Part of a small language model's weights.
Size: vocabulary 8192, 27.3M parameters.
Architecture: RMSNorm before each block, rotary positions, no biases in attention or MLP, untied embeddings, normalized queries and keys.
Training: a variant of Adam for these matrices, 1449M tokens, 11055 steps.
Each number is 500 + 40 x the weight over its row's rms, rounded and kept within 0 to 999. Layers, rows and columns count from 0. Numbers have three digits each. The size before them is the row's rms in percent of the matrix's.

# layer 3 MLP down (transposed), 1024x512, rms 0.0493, rows 197-268, columns 448-511
102:503463450518450461521461479461556448572537508425504590527507515554490478581480518470500398439454562518510451541477504420477520471509629448505458565417486472480508484486461471577495502498502445
096:455557506557520487507561483467492497535503452509517535517517471474500514514485441509516478472495516488544565488474540483482411525623504456493468439515509425499441449531465536604500505541510447
102:507528554468521519548467445529462408461529572510456495511483539559515453486522502498567418473491490506451488498463546538496579443454475509443447489522519494496449576587483430485434497595472550
100:525538490583477533493466519529461539479542524459499499547461553512457516467468522574482600482473515469517481509474446460514515577444468537500585496597528516476510542490485463568538550461563443
104:510541488420542475535487445481514488481497530550447450525527515526466506463442536547490548496462622510542542487495526528487534536486497507477567477501419487495530533519481507493441467485475476
101:535446465463479531443484406397497516504476517478503442464400514482501513513485469463506461435475487491547478498539454448509500511508444544563505511543489509501389467549488538567484448453470544
100:478508481498505540502481459467526550505560510535483510461530472574569514533482462531490497537448503478518400460522486505514508517511461455507447501504424521475508483500535409408481457476459474
097:461471487493462512526486515552489457570515426435469502508550496467482504514483493515508417454510530522481483528588566476537516520476480505486499525482551511464507530519500499394511530471482431
098:523488481510466460529460466519458509539553519506532541541533475495485461484492511481528547466525455529569488461506513479502587463447561497474458522556440539467459487592481469375477438501562499
106:464519497521454488465485557407599424516498461477436458578526468504500467603478464510537364456469473545518462526512508460495446502523513464481540435461518520550494521462530490463494484486571458
107:500569514492461492494517494518508540539535524553535430430488454467473516503437509545507474439468470559520475559475526473496466527482470572429493476487489436450488558537446487183506470468505442
097:487419526483457465487443462483520532464462508550495428453469529452539545445448502503471578524420518530483468539476553581543577551425453479580503489544517519535523506547534523414590528499498547
101:547471521524479474531410520537595538555510504457532474511477536524581572457472578480496523503440513527441510416512540486551438550425473503507464545500488515462480430516492466422540511536512516
099:512520503399409541496520508520465513463578520566525594523495481444539485439473522484542547480537492478467517442423498489528455485488490450522566401485482523529477571573546538473573531507533496
103:520512561468498452510527469490524528449526484505569516525443505426470526497505494539445479525428448495535461523472474483526485484566513536497481558516568437490592459501502455644509550579514502
097:507423512458473464496447460542475472486489536488483376540486507481528528530455491517409379550515485453558501524526527495453497506455464553490497526487542575522499519538467485469506532506510486
100:484514519484484534526497554450555457573441558521476500435436487581450533444533431519499506447532496405498469511475444534511469504433533503490511474497503461533545519492445459387575533524503468
096:473479502551545500503511560539504461511428519509509528521541474496458571510515481610530549503454551517477570477416511487514422517355498525541504515500502512547495548457532477445513488434509530
096:513449498506483483550469434494465481505520531500477593468456562542516596457487483505466437546492507495490470552513541526531521459545500452460494502450425496471550482488494522728520517480544483
103:444426443484511576542486579563471475464581514516524526429588551581482542524565505487538500422512558501502458475542515458522521493526471440444475440533489515517490538468507502320563504492537474
103:483419485467478452501485395408511462517578544517408438480489428463535530550414523524454440484506493527504537446519480483505500466460486486534507531474527502438496437489499579322347496478474495
100:524480467443530497436456553511510509490429526526505541541487494528547464425473497512415539497461495474457468486494488493473503550506485495490569551460474420522446548522504464490525450498405483
103:611527517514532496547582468491563432576586494449471522473507514474475525458493536433555421504529492531509516538483575507442519498521472534460504420528546521508450558536521498392538495437484468
090:562477530490437538485409471473474554519523441518533426507595510482540549500520507531499478501545459441499458505481517503496576487531497533504545514517490558533522521501495510495507502450506511
097:450534477453533476482515458567530497518521502541504417456524487532478540530546516458447588414498500499512556494474516532429598526413563495506521494419525547514516476505568449455449506524442414
102:467501426518575569521473501573514531549491484526501502586528509516501464519488534494523484459583521453516556552467451551453424502462507414443439540490430537460550412539518483579414477498452544
102:560491477467462564456481469455465553454561485472531536492457452474581469494522502470471447490539471498434524480458497475531497508527441525463435518459512478479529445464512528588535535446497501
100:512531495569457507426458470488486479465518478453492401474437503525523546566481495544563424482598500452487534460518549463449474459454488536546513518521498500558535477441500498507565461464517492
105:497544540485494494459509565455552516529550574546600482457470470400507445436571491511554602495457478473436522490475460592469502452543499466559506494465501521540462487477539536376543513521522456
097:485472485484444527502439537512435563547462528533432473525492488522490545483437499502555494557546499439481507421483556570554514470398502503492522499460513518496519514470574428419602511513480514
093:547434524478465530473545519545526459478462460477498495446511460469476591498484510505483508515511492479439503484506459430532560527375513432518553505527492485463468473493493502355476483434534476
103:556494468481518510496540443452551527493532470489496454470438532524512534481523499532550473461501480515524466537514450491481534474553489497484546476480506471469527448554490609430510507510473495
096:468451470457523453484502530486467609490455547507516642409569547542533511466462492463507495506527466452521523539474503464462528521474497560537509559431566577523502497447522445679499587469492524
098:492532477492483508520493423503541442469478497419491424460543470579502540567450470512468530513522463510467484469491490467494506463583425590472543568449575493472596521449465521543516491540461519
100:510481467535511470410511482475486564557484439468495549500535526523519453482450543475487508514440487554536507527497517458559581520508559500449512499529528479563468452527454542524544436534535448
103:445510554487543488517429486491466491475531467516523477498482477465509533515552534481563487573507498524466495550474433497504488548446474493510464529443452494483486501574442532369489488573491457
094:427504548472478477522452503504469480497505491547503468448430521498498491544466476543552521572465563485452446509520492550398492544453470497442488524519453463432497432492513517543485446567486416
102:464522429447461510472549571477492489481567481538492419516541468434445473523508495538449478417458473546606476583517550605424503474498475525565475468501547501452464472488529509531569475510493553
102:592499525491501462535530529501520538453432487504540495451433501504522517495506430513553493434469508532546483493449444433493470531534520442508519528501466522449485523579486508554519486513482559
093:499492494508451494490582516450523541528556514529508529474484515505474486509557488463435449511504541504480513420556570472489450476562450451540483506490473474461469433631480517642545480514484502
102:563477529509445535501476484517551481459549524520537459538463462527485570534502536514425377480486497544484535443488501446542523520552476487479592516569391493512521545509463428583458532477453517
099:467464526544541493445485471510493544515523453378486447507525492497499443505514485510495528477451509487488541435498486459549545513471500529425521484453527509441483601477463533471453445457530551
100:497507503505575502571527555463514515528492511552472514521511500549503491505432568401509563573475439477462552550553520491436510496349452514475531584481571504467468577488520484355525550529457559
097:454454561448483446448455522465449508465442555515468461471476472494494530495509528511479486504535493435561505530500508514457474495568538500528517548413500479510487516475540542390516476400531528
102:523472459460487524526543471529518510441487494492488499424555448517494542466493539567526506493559408542447527485514560511497540484511501484520551470495506504520465549532493494513525542546450469
098:453440440475471531510531512419497501422474464478487557514513564442462558521511567466473553485521550454467468486480493506558516482544492585470509520457512473500523548441523536706425472485557480
096:488512469521519428533474506561547439543477521535504462421494485453471518467502489559515456537524487496564464472480464516467589503548501498514472497544488421451463533469557504507492480473465489
097:484501481493487533477527509507457479510547539522541604459456466544537544448534534476531547460526487507460407484423469481529499436449518471485472528425482445579466470535548520379486464430565481
097:446563548540494554462480494472474561485486502507451487469504505555429517543560519539506487484535514510493566576563458513534490497457503449508528520550464484503465466451487450457519446469530524
101:508482484485591493466552504529496476483519482621515428511544498513507540520545519567489538498507593457486602515505527521584515430534520506453515438494502604552505514459477470484493506488496528
100:470431547559516527441445569574475467528522542498478443503502484569500480482469456531502457514450519485560508501477467562503535556532511501459484521553476514466507461440533478525491477502577509
094:426523522496504462465563502523532478508512532534474445465476497479554519461547546447447453505519511476493533533527537512488522496382488506540517538493537461504526537514524485396455487493530482
105:467511480493373558493471444470509477482465484537523545463523504520543473482457466452456527477499535552565462535510487589476543525380466582560529514453441543496497465522506442596501416474544484
098:485543525515560466491417534499537534477513483587476552491460455570514471526492539476523469486388483457502528452508466530502547488518515536483495495527477461528503435438491512470475519456475553
101:482476542435500558449493528489509522463520571477522456544534454457504493520523516568490532529436575472530516506503489511507501537508573599507446490545440560467469490466459467506486501518428492
101:500476511549520437524551430553515493523455468448558400560582528505442523539477560459521558491524448573456464498517506591488515552461490470495525512463494498533500505545485542486522547523476508
099:461464458562496537493513462539447530435453535539468418471465561513507489536572513480466452462501494536583511501476472500486523557506525485509487466456450448509454507437539462482585443447508491
096:499489537467506475509498536503539533420477457491478453465465513537552472467522557457454523490506510479487488506514470458490512535460452505487565480527470469484507437466491468481550515490484502
101:490535533548502495538534490568524495506496466590457515507490491518519564424488511462507543546507474432496432500520456494481512454551470556519499527485525577510496457531402520730492512493531500
105:460477506530522503440516551530562485434509477497523531503514529506504543462498572565545427501460503520461445465592509481468469436549429522435479439505479526522538525529477501534523447486481534
097:440470514584474445530511482470543548537473511522588442478481491450501460476467553538440481479477548512459503562497522496443486519468477467575416520560447511606540461503516529605491519520434485
104:407498485473469522501503489538509524472471396447588530542455479523495461530491459497494410471549602526521478480528542502497490552487521599475508469488422481567485522492455498529532497494478489
099:450490453493455506542513565516568424488531496592487459495482455516437520510454545440476533520495475465497445458439473536464531467594486507506493517458568512486523502471478515510526528501505602
102:493418496508533531536503495486519504537499540590556416491461441541452518428523520501491457494471551486514551509514504505469389511454481556559501568535481495501568487457521497585458544562463397
102:559534548399487463456447527428550528462544452478534528528509533470515584479529510480447551569524500529459494517473482421516486448649456446536498547517447528493482457454512508714441538511507516
105:535448510505437512494446468487464531551521506497463526508504460493498486473586492479525561508572526494512500420515538509487446559495450491491452497465551488484446576559489484403468505483444533
091:486498550498543490513510501493453524533495478466564554457509496524532579509479507466483505523499563469552564530484501493565452545477446478508445601521466518528480447515467448524495544530500534
103:484474532496545423463520502486510570510473520466605559576513432425483466509485479557519523533490461489515443522483499500524479494472425483499526476477476470562495538483490529568457488502537516
101:486494440520541562470499502460598527411512511438530507466523535483615441502459481488484443555535506447459477577456561439504499445547501493574444470593499507458427464481433477491505439466557477
098:571510505470472492482500532527552574543518528489541476552518539557485500557480487530555443487479552504446480513490459446510520465499521538515510553452528527537421454461487487387539444527491420
098:558460441531481505504471549492519513534468529491555524533456473513554512502485485449463513527510497485502458506439579483484476483415488497462547496527527474433547535539507541438505495469537530
100:551498509496541542485534538484541535495480493504440531481465496483497463516490570496577540538424494515463420467537556437507522515500538477474508479531474520495484509514468462516545519543511427
# layer 3 MLP gate, 1024x512, rms 0.0535, rows 198-268, columns 448-511
094:482541406504508513499488551501512521543542544456501489500492526562597514460483476595470582442504475487516525469414459529518471526486509449519449519431492481480523512486492503518531516475481536
100:489523452445515490547521512466445502470579535454516537538530429512577467463527558460464486472486493557476449464469483469555572534528532484515517464472540557490501536564461536523511534565523496
099:426498561466509456578501562455566445455477406494482519425461523544507499545520550479475484513473574465432529495544523472517481544560451510440516460548499489505376517527549509466448493551502543
103:495498558531556522529493584502510479489510512443435513551507461563584486552510517530494557437541484517429466525503479500508453431512484591548473483501513478524499497443524447537481485578540495
101:458503498525509512505470532441450532493542509525508510551526555460466536518505409517484522472538514490454489518558494505512508471526523502529438535484488559519440484630445478527530457520441516
097:552492483440465513506442492447455497480470507513470463534454507515591527554497516542463524503501526462501471499501479496540464535517467468538518548494480513562491554546488527514546485506480482
092:442446451459575456526521541464509465523510545457567535545438555545536485473546489484470473519494445412560473518555450540495460527525468485529481454542564486523504539468470514510500543497545468
094:542489560447501472499487486511464542554512488545524518528550488497495510471509555486541513400471473534554478519534435476568496429498463449508466448478584499481410502573586419487488430526478473
102:512501528468499531430509504505500496439532580495549517530451526555523473512499470501454543494467535519489534529489463518554460510517568503516440528507483438502468489506468495519562510532426527
100:511554548579506517500522559486462561532514423474508536557464456467579504470555538512496566504562466472606474534451493490537475512610461445492515456588560518446473486526508487536479528491561484
091:477478468500442529548572482530462477510485435515455497484491558502507511480519481456512518527517535463521489529455505485491570452501652450602544501527561499474505496467487535529538507508497497
105:541471550422472416500458425518490427510458506420526499461555486480551510485526577520545573520451463498491481525524452459564465507533473463478408522493465541488488420487516467520529494460501462
101:475486526544584530508535590498484422485434480488459531535510500475508470421488483424486507550479453522495518600545473558487503569524481485469482447509537493505568560351472480593532502413548502
102:456493507524498502452493460530473455506510461512523560483525411446474530471509502512475467507474489532477478556483604458518478488549511500469481456423525547411504499474536468519519504427478497
101:513498542446539522475486495546404443511467551477556461526475433489506507490501511492452459554517483523475478478461543538469530538487507492458556526559451517481516498475498500521531492454433487
100:446492455520459505505555490538423468517585466505513488497539512488522442520489515571528535510497471502503536467538483458510565484495600496459533514528522534530486470533441502455524521576586476
103:469529511476446484457456488495598450431457505517470563502502491438512419424543473526580512513535436602552432514495481482482540546538536486454452484504514493478492454456519446536570553508547462
100:445572535510471485412545514512515530539475449532520500499526439464508407510519555464548548483551486445584544497485477531414448554491573560480504501546585467443468510482462473493455478473479510
102:453540434512569482498498480504499482445539513504559547529484518503501511460450497509505514530540512434525534459527461507525454464540510560493473549465473501540556471478512468467550513495388484
099:533572492520510486485509471452480497550555493514481515501505485525503551496457429496477464471498511577511500470445485495488539572545593574495537550521479493511480540493452515491559479450502498
103:573489498558549552518428575433469530450515506523514494460494484559519501538478518533444551468507491524476422464513513497488518467513456472452508450482531492503520491486513493487533520525563546
106:447517579482407437507506507570496455475561520529485542529439582496527485489483527429522535533504466511494446467539412522551462488533497486497492518579465455466518508516482520477491474457534558
096:474438464507501509515485508505488414474515546547485553521478500535522525479455462484498466450443517524535492513481478509530485473463496431521509562535482504523458497539495534490484465524505535
105:450517447481485511449521504529502462501453527530488529510528479504575550477517494520530550519520479495499443476527476504559480577516516463500516508566550395514493552432497544511526559534406551
094:474441539447496438511451490471585485559479504514485514499484513505489482482483538432431547435506553431540467541435470542511454467489498560522466478513525456495493488477583418483548411524506524
100:567515512522446504502446516517470516541456560459488531498538496479470512494522469468538537539431478529603483564450479519511459426547485492592474496466475459484521560568509500483499558435445461
098:503499507525478533464450486509452484408571552536528451502546500521570569499481591502460512508545486471455491503482447530536509516509474488483441511570542505495476449445469482543515423495402464
106:544525500461541459455492597484458571476498510523514495391488524464518516511566488525461507536477447452523415488590502516538440471542624479472386478464512481457475601523414473500505413501519472
105:523488456456586526562522486540544454547504509488436521497501507467496461471545518492513531477457520581544480556527431515519481427466524425517431512545530478447511518513467541472459555540532462
096:532553557466509480513475539489574513566538568568467488549507481499599521489502478527481519480479474490478482513517461474456460431506462572477442514464470482520539457459505476494481448596516509
099:410473422556512518516601508612422583444565455515433559586526426573514555527593525500528527440504509516511510515502505579499489518530470480485509563496554495473528541478548482501515501462540566
100:577513565522456496490498468481536517546563459604450491472433449466532541543545510520547548456432469531535473511468527481493470581521472465503535510480510510386536492468444480551528517539514455
100:474482470477507540476538473555452452514533515579500468472501463524480490491532508454547493484488514433425527411552537508546534571511531526409536447497549550424442599509546460495522489516505481
098:483460401467439499409527436478427535549510440501548500469546485461513471531462520524480515611446501518500506516433502483538530418499500466501529413550513478456459589531504483517548432560499474
102:584543501454557480501460537460444420528475498564574527556519498528521535447535459501458487488519535516551493512512558544538473452518461540439473520490582567511504509520463471565500535505541551
093:459568515530577533562511516521597504535523446533548478469528549550601464541448464555535455566501501521554443556493477545452493523478515462521482467515556449509470403555573528512510508571419527
096:473473450467499489459527536518525476493523496477505497478577514519454465521528473519420522485470495470492466529478530563384474492557474553517477482471494458524523542497553531550515480503558564
100:513526514536516498532485488561495444476475439504450552525505539544519601504502460522471479558508519554529473508502500489458519550536568518488511517503502547515468524484452515514554489565511579
093:497439512546506489505597502532500479510529532499480499522482476494582501498519522571558477567469545492486527556465520558430458503546467513511475491491477580459579504546532437521399501479518523
099:476468488483524539463429486461530418488554554435441527508532489472532459478494527450576499455441498470480533492416454514469487489523490413500540512461563483494474509467442498545469517504552537
099:536544479503510475507493577548499529417508535546518527533427574540470506472527540522483474525592468469516500551524529472455454536551463499545449580534498455506484504537569480467566529463394456
105:491470517492526480503439523495461503545524533458568519538450577511488525565520466499516483493597490515521463459482458482474475536537429482535514538454538452451490455482442466555534485514482529
098:442475530486444501557549521458545516518465463523488512545494461490498497538498542536448513512565448492479484530415500507432489450503476560457454527490555476480474511549462546515500534487562481
102:558516533517567521495541561482394492527446515470518519443492520537505518443496538511472528481476479457451524484510491498483512462524573490427471562461470474511491427546431438509502581637543549
103:524523508474509543504476500545496564429526499591553527436560475512477497468476448497562507507528531523449507585488535458459531487520482491508521474490490502495528518498510487500495508470488549
101:500477547588496566572461484525354491555516545514489513513496510454500484479546543514484543478502445546497447511473508491478414441452550539485489502448502491499480408489431430482525626479595498
095:464485444478498457486468514501463539505432552481522559544480458522493505414488526426518483589517466459520552515523469523530506489522458410525454506510514449459454447541539526551488495423427448
095:466509532502510563446450464521514516503455404506457524435512570524514500433534499502515486423525548502554579549505436522533442539484519525394469548570534521489481518495503478505453428511566475
102:537517493524593552495481559510468480445425540521506462563510462509511453501520544456466512490539523536457483570530412472511446510526473447515557503462451510573480504443472432534524433508449497
099:524512484517502530427496556506559492548501563541561587489490508494542421454483480486514550509509522501501498453481516476537436441502491498556491479546506472515506468573538530510489546496469429
095:431457457432486478481576467548450512500492582498469549413512463442506501456479499480620541462508510525495498452526552533546465527529563449534510544441517508463523511522474492548513500488556410
100:573451465544581491514491481487534531483465577506504493524533484416567518457470502495473539488516486445498472532498540506545496466576490437521520510564503502536447553570571530535473475458449505
096:509462518501601486486478439533486537517492491589487501548455545518507508454504524515521516460473525513505530466527555476503473490514563477493537506507536546425507584487511507496462453514566453
119:532510476444475497470413528506507489430479575544453453453584467420508499516542521546442470510432513520592502525505522555521508476510500573454492496538449538472520481463513492463542484541465523
102:533449482501486446488605462536515491554538491457507483549560488399451574501518485553429557595464421463471550521577522521568485437524445516490542497496486472473391468494433464494588531550435522
101:480510533474537518453484562471557572455565499550480503449543449565488531485465530460528521385514584494551516532517534543484486499536569566463473465475485511510488477473499454552551456444463494
101:518576465470468424497600454517535571498444483482428531511527571514506517517522489494431487537535530518544584421473497426498536464513519519494530485484450483461572508509515471603506431566512466
104:451495512542527484436488499546452496469565453465454545457486526528560433524496508545510548493511517519502474529463474496469513589483556416476477503532483495449483550556456484471479490566494522
100:469523508561439539439563435508505528459452472592490531493430567458542470473545447529549523559477434544487429587492520547473505462601483601501517498484525517464486518463486545563461539516482494
108:448456535497431534454566474515509467454547480450408508473508502577511464548449527495563499505540459490496511464455410550431524461489524517458427482464499480484513480551472546537491530487561538
099:459476547423488525476457505520434539448482457471482483475546528419534482519523470580435554526455511440520484504465492525533525510566570446524452409519464493455530501472469496496514475550501486
099:554542478369471490489547478519503536527424538472529553511565550487531512507499470496534505579486513566482491541481464485520501553575516539503426510552413391529563464481512526561494527482486500
102:541520492498537523554455555481451481532495522487537493485477471534502470520497401496508516521506459500478566445571465477480465530596556488537525494482503577426482478446485472549451461498484485
099:450444536431541496520540524506447462501499494534466562421600553337551465493540485496439520512523568513454444515423509471498491509522536431480494491444509494462486526508464494503500490541503417
101:524481431465553458497536597610511532518473559543516524482455535527559464533568390378532461553498386450464381467496497519522435500533485476540491471561576484483552509520496497521466501546545582
090:499536547497414518459523521524473469525483511483492508478531403462508505516481514491519519492523450507452492477541519466448548469521536548434470452507527472514458487502507546459482510486489467
099:517502474495471567453505482471469563514532559525560564468448456470469514469465493524481553536540541516522458530491505496510561508515433521491500569527469559434474503543483589468506442557562555
108:463468461489544457449569489535487535448542529565497522444494446540527559477509498416503543522556471489408532482408541505529525459544494507552505469562471488571471502438514503549486504526479523
097:396568499520452472463558497571532514571500534416485522554527447466495470544536527510472523483557461517502483427511473482542470463535564548502498502473524540510486508516515423502496492563416516
104:574555563542527420518532456540515463563493532457542471556598504506493559491535515527423525451494471432545535477514499471460562475514461523536527486525524482460512478546528533507488492534587520
099:548501518535449563481547519539529460530496490505476497443446564457464500512601546455567507450520531452494556487525493484523502610528581533445508525453518571481487472491447462494496527551520445
# layer 3 MLP up, 1024x512, rms 0.0531, rows 198-268, columns 448-511
098:512495522548505510539545495481476498470449433492532485497549487456474475539504502457498472519552532507541492485521460475546477505516557518468502520557529479459473514495517509518539461563492462
101:520515498475521490494473584476451409571482494520459514509534526412534467481514559478493435557516517527541462490463469474558532523498481374470466539539563494525440545503462578498484537524540507
103:512502440545499431519524435445488442535525501540567493524487554509484573488512569440516508525484554567418447420443496435436512535492513542526487484555492549539525511481490513519530551483524511
105:498394513504547476539466499538515593588461461425466516502547474506508490441562520531499474534454554437497525541470591498488499442499459522540500470481513504452499453551551558528540446509506501
101:480464478481503533449449516538530514396440491512453530512497456518560526553498487466578514473545502521518434460468482449499450544503454506534515494578483463491549524416488501549497441506489524
099:491495454431465542501564437497459473484522497592580427502548520476484502564553535533516503494513501457546536494515539509514486531523497494474483508467441517512417472534506517518509472469534498
098:449495550429498438501516469509475415558546462419462505532577518423436500604524449545501446470454471531521471458515501534580501544477521518439487492493524484548473455577445442493513488492487517
095:425526594438459503492474546482446482451515487487445473441439574524468553434505514435485513523484492443515529502504444474499479561567523545483559515508534541508488427474554518485501542496556553
101:451484528507483444496478499484489517484551451426525482587507473576511479537557423556510506495489501544513541540467458498556546487516576475448504460463572466586515526539501510475433557549619427
106:442574539543511491469507549482484452534541459542510469512543447530566494543442454475518555453503471521526491499438526395493409556472464580480488539531516485514501544559495452402460531444443487
107:471457523500542484497506522512534493475499508550499511479524466494551470483487473484515558487475585542465422590497480549467569474453528533548488508512453511534512526506495502520576530492498491
105:485546528545583485451452487620440499477457582418480491531462563521493542566507523480572511529520562494487461416496557450515435464492503526490540485458464551536602490463533455441518395493524471
097:513468484487437561483472500473503481444531511495509517485482417418520496455504473487547498428557475478549454472454482440474445478496511539606476498421537526471439525538494518453503527553506487
101:475538408434428555521541553511564527514576475525492499487485443523540524580477467505493500456509498503528546508435493536523495537414575536565522511580538462537523547417485569511521507557443545
099:556448450464524535519493481420424519511471524460519433514526420451465516507535560419410478445518505366504500507497531532499508414467507521474531473464439450410533575475473525493492497488463497
099:515493495519547495518534485538445508459519497581522534463626516545513487557531526525461525515503557499508539452477552502403522437463474514473532566517511544516504447489475525490428550434489547
101:488543517540446501533469439562554433495521462542462540531440446469530443562480429542535502502530464522526535433494512434458537525495454471403502547517479479578527475401528572484480468427513443
113:501465457490480543571500418512521513462473516476521482437489499501451478454449442526474465449366497539524500463494581522560544427423465558502542512437488511518480478500515515476467540453522486
102:500434508481480526585473535537443497550525527518478510466535574523498439473522538514470493496425572483538518549529542446455489463508498499444476573518550472450553475511505519517449443550518491
102:521465476478431484416483522524411459527440464479504490543520469530444532516525525522511436443498595453520439495504493495513546537454435444464504497473460520390519483534476540515437507509504513
096:494536524508474492474495466513471564519499516526539546507557384522540498461436538456446501464500594500473508558461537456463475476443486590414533465507533492473419509463446484536477520491475510
102:448456541517474439505528525523492487493528493548478474502469493507528537458509500465507549471489432494456490557477463487457515474509457455512471496519575557485453532551543512438518499386442522
092:493477554486497497456506442519382535509544547507479504535509517515474512521502551459484522519483539558515515505513521436473448535536512457498446562386549557525475439417533516503471461527539520
099:483513466479554457482498502520543582502425570525518449482499492502509520506461509480492505451482497528548542470472522520585551501471474555519486504553418405550456498448526551468564454412469495
099:462492524436482479543485529494533485556503524482492545506488491483508515483484569490452449496520476520480452499458543586460484475473489461494446512538542520481461573467472464519561447467478571
098:583587512475556551495504524518455514565489480403495504506533521483489527471483464489533524450518511466475467431489442437525528461513489575509545513484474562502505449443480414515468472387470507
098:614436517467526470509485524512509495509492516516458490490464536526532482538579473496442485513434452558536461482485477478574488528481534419482510517503638539469510566588470461531449494490530455
104:473587561569472491509542465527563462490519520592505516490479491432593524524467517484529530456563459489447566491558516489482554430505441563512460503510449470533484454384532454513525476494527491
097:453484503507616519493487458496496506429554569505533463526552508473528464532476559431513457553501490524501547535517393469508475474463493523478474520480544521462486497526501419484475477513522537
097:422479569407466533467424542533504554429484474493493476430480475600542556513485525493524547460526493477514443578520592507424481460390538555539490475531470511556537482567481552442453493568492498
101:489497464482510467523497459472515439492470550505455448477520493496479458493450403536509432515497510473527487460516496534410463478491503550456494484506501498447389491493453495480486553513512482
098:529517474511508449603516565452553476376507493494602539499498534524560501492455518442506508514558446428537453502560551453520499532520552479591510535464493513563528571487465550522503599553486509
100:539541453509527508564520520496472515535526518437523513553523483408549532486461539487580469510470549449567446571512525560539457487465545478460463471492490437505503497478426477558459518548551473
098:485536491508415513558465499549520501539501535563501497513536446528544508449492477531544542538496501478421484496499462440489486437513458464443395518537548439427436552518507496474481470428505507
098:492526521519570469552520466485531414513514542436476505538476526450444473462508561501509508540470431526469523508520501492515436469457446442479514576545502520482536436563470520548513515419517505
093:503466451441517539479507492552481485526443480521499534493580498546579499483514524483443509570494514473527519558506486521495543534501434460475464517483555439413479442523488511496488553518487555
104:544524521485605451559481542489517486461512491527528544496434565422524481456532484535439501523512435459449511550523490541488466529549523475440465497564531510548453508480511508518543479540534502
101:519544560464498463497527478575486482524487518430538490506505450461503439522496553451538478513469489474444538540451475483508503502518481455471401485488486436434537500503486478460442483439502489
094:518516524532469444437523478619557527482473439454465489511538463511509498541459445451452526496448465490532522459577532469568537500437531442486453482551455487489430496469422475498542531467494462
098:571479491553443520427580522542428522531542417541516477507478538511392521498532553577464443465421522529524487500498485498434499507494538479460560471583481507498514526516462471506494529494519573
099:482515481523477541533524442479501547460508530582535530515441550481561477472483450582487593482504550500561590487583487502495508534509543603486519506483540530527425556499499470478490519491491495
101:572456514464539521495506389498451527531462441539564455528516552482535508372505539592425490443570539456458556478505528524460558512518437510535570537485496471514495501592544490461467550551519474
099:596568527499514424561454510431454457479467522570564443455427487518560512441511535536546460455516478495435491535496477525552483557515472575451478533409515545439568541452570478486493494494514486
100:515474461565469489473530533520481527462491453503495473480450469498398542421457490552539502470506413469458563521525488508522530463505502493504535456560486505463500447509524430452545571449541540
102:516435480437499432507509504499551444538469482454464544509574487433553516548500518482522478503432555479555586508515520515561503477513496550502493520453483513502493476555479516506538519528537487
097:502439522560461473468419514471510437516487448454465495490506523517511518490538473490523524482503548505567499493471421535467529488480544507527520520507452459514497492495415432495513539553496542
094:513498530471537449463481446482520493524491523495474499528539484519510608415483511525477442551574518452451591437472534497584468497515521567507406476554458442504577544461440463577450501479418469
100:518437539565466470573480485429490499496455430481469468468506531480479512480509477510475514496601569448517541564474491516565463462549492444516506473538499463508480492578584546499471449532581495
099:476510418554443486532519538577480517531462475514483477446510543461465475477494457476557531505588406475521494487472428496514468506489502539541401539456508456501540489441479512528568491482502485
097:482436517548562411495499498531490490542517474503518478491505494518452549523485479441547452553465464488456513550505493520486502521510501423531523503467529487462460466462497440512404493469557528
097:472554489477412523523579434582495529550476519432427509454491506453533513522468512504524511456449468529465519447581536477520468526442521550557537489476551529471602493525516511513408463501584431
105:532449564518488423531460485492496504540533486522545466470519495469503535492453547552431466469531497529475517500557499438473528446519508568472521498453493505502448513515515490437521459504505544
098:436462472488421587595575498567491488480497439531458516505438445526530492508537508495497486443574439421538487488531447465514498555510438529523517476549491448499544566587466414531508508490542425
101:514526525517445435508539545521498517550469440495445517513387508542517454532457514495510462522486442521509490456503483562530470517493485400534589562439530430512520476537490476533553541575559507
100:452505479451543495555443498547508459482479472502520477501496473493536529468515498513503462556434496460491525507454521522532519495507483574417500527414530472491548430484509508544551549550468529
102:554478483415420479513509545514509506493547567498587484482476574472446502511511594565522518489474512479521442503526419537490519545540510539558545478470519542555464546519512485533623554507462475
097:553498527554486435538518543437534551521465533487520482569481517460506595541440515564520516500474489527463567419485498436442547497511511578453494519505448451514519482581541511461520444558496524
102:484469441548487486526458407488534488513536483519508555505428508592492524469457499542488505517457499414511523586521480550542471503492475537519500454491451505495407468481503452477434465566624527
106:468439451547480491542528487498532520509459501505453509434481558451512491541493473494535519505489481529504449489465539543579502507499448566453514573564517498510496547507527500522476511423425475
098:552495522452460522456460500473498508507562423528531564501534490483490508502500405475488498486516515471439457438474512489497544501493548468476491499534446589478518500479492514496483470581596471
104:488521445495500470502495457508471547527549504505510505520539457495460457523510473582494517529539502536470523502501497521478520516460587551448506501446553476516474575445493459471445445499473486
104:496566432551483490484471467498425418442529530480483445550482493559472487506544548471536458501567509515537476492471469506511507473511539435545472437505489470460470534533432471500499550432531454
102:550533457506481535537502531520539520528461445476516468542484474559508464480495393467484501411473433501508500504474514387434474545494530501487511514569621539535449436486456485483497563477457460
111:580514513492499486448419514432606542485483493513547525463413530489530550450493497507535490492467469500421511518524525533535509440527499509550455541467474470462432455510526539501457524519499467
103:516507498513502527527499497389536516508515497433436526524528447494521477502475497494470528521526473522452524492503560536583470521514484432489528550486509535491499467512504490475571527504425512
093:481494532509493571482505510557519509391455520497573468456548442482499451551429497490556474524474464485456535576547502459484444544424479517532544547482453566551491439515549457484461510479469523
101:551606558474454499446544544512533469467524424438541518529512587489491588457517424590538494494393547502427424491487555505482420422482589475453512571484449508478470553477541492516527497468441410
104:447479525524407540546475531589528468478509465490396472591490504483578446588510500625525521491457547539496466533503472416430440507545500509540460513496521478477514473407540476527549501503491546
099:530525455442544505459606499501529517523460455447518581537547530527513482492527515464525574532510505482455525503507517497509417547549484528475462529486473480516465476512497553531506516572406486
100:497475503610543468539520482457534510479503428483510474490543548579559440462496501488506567508527474559530548532501445470575535418525511497460494480475453577428475444473492475525477522526540421
099:483457540453491496537565508533486472509525564517505483522447419442473505474512566413520524489479522477544428519485480489530531481462518556542485461522512467513477453483537533515516577487466489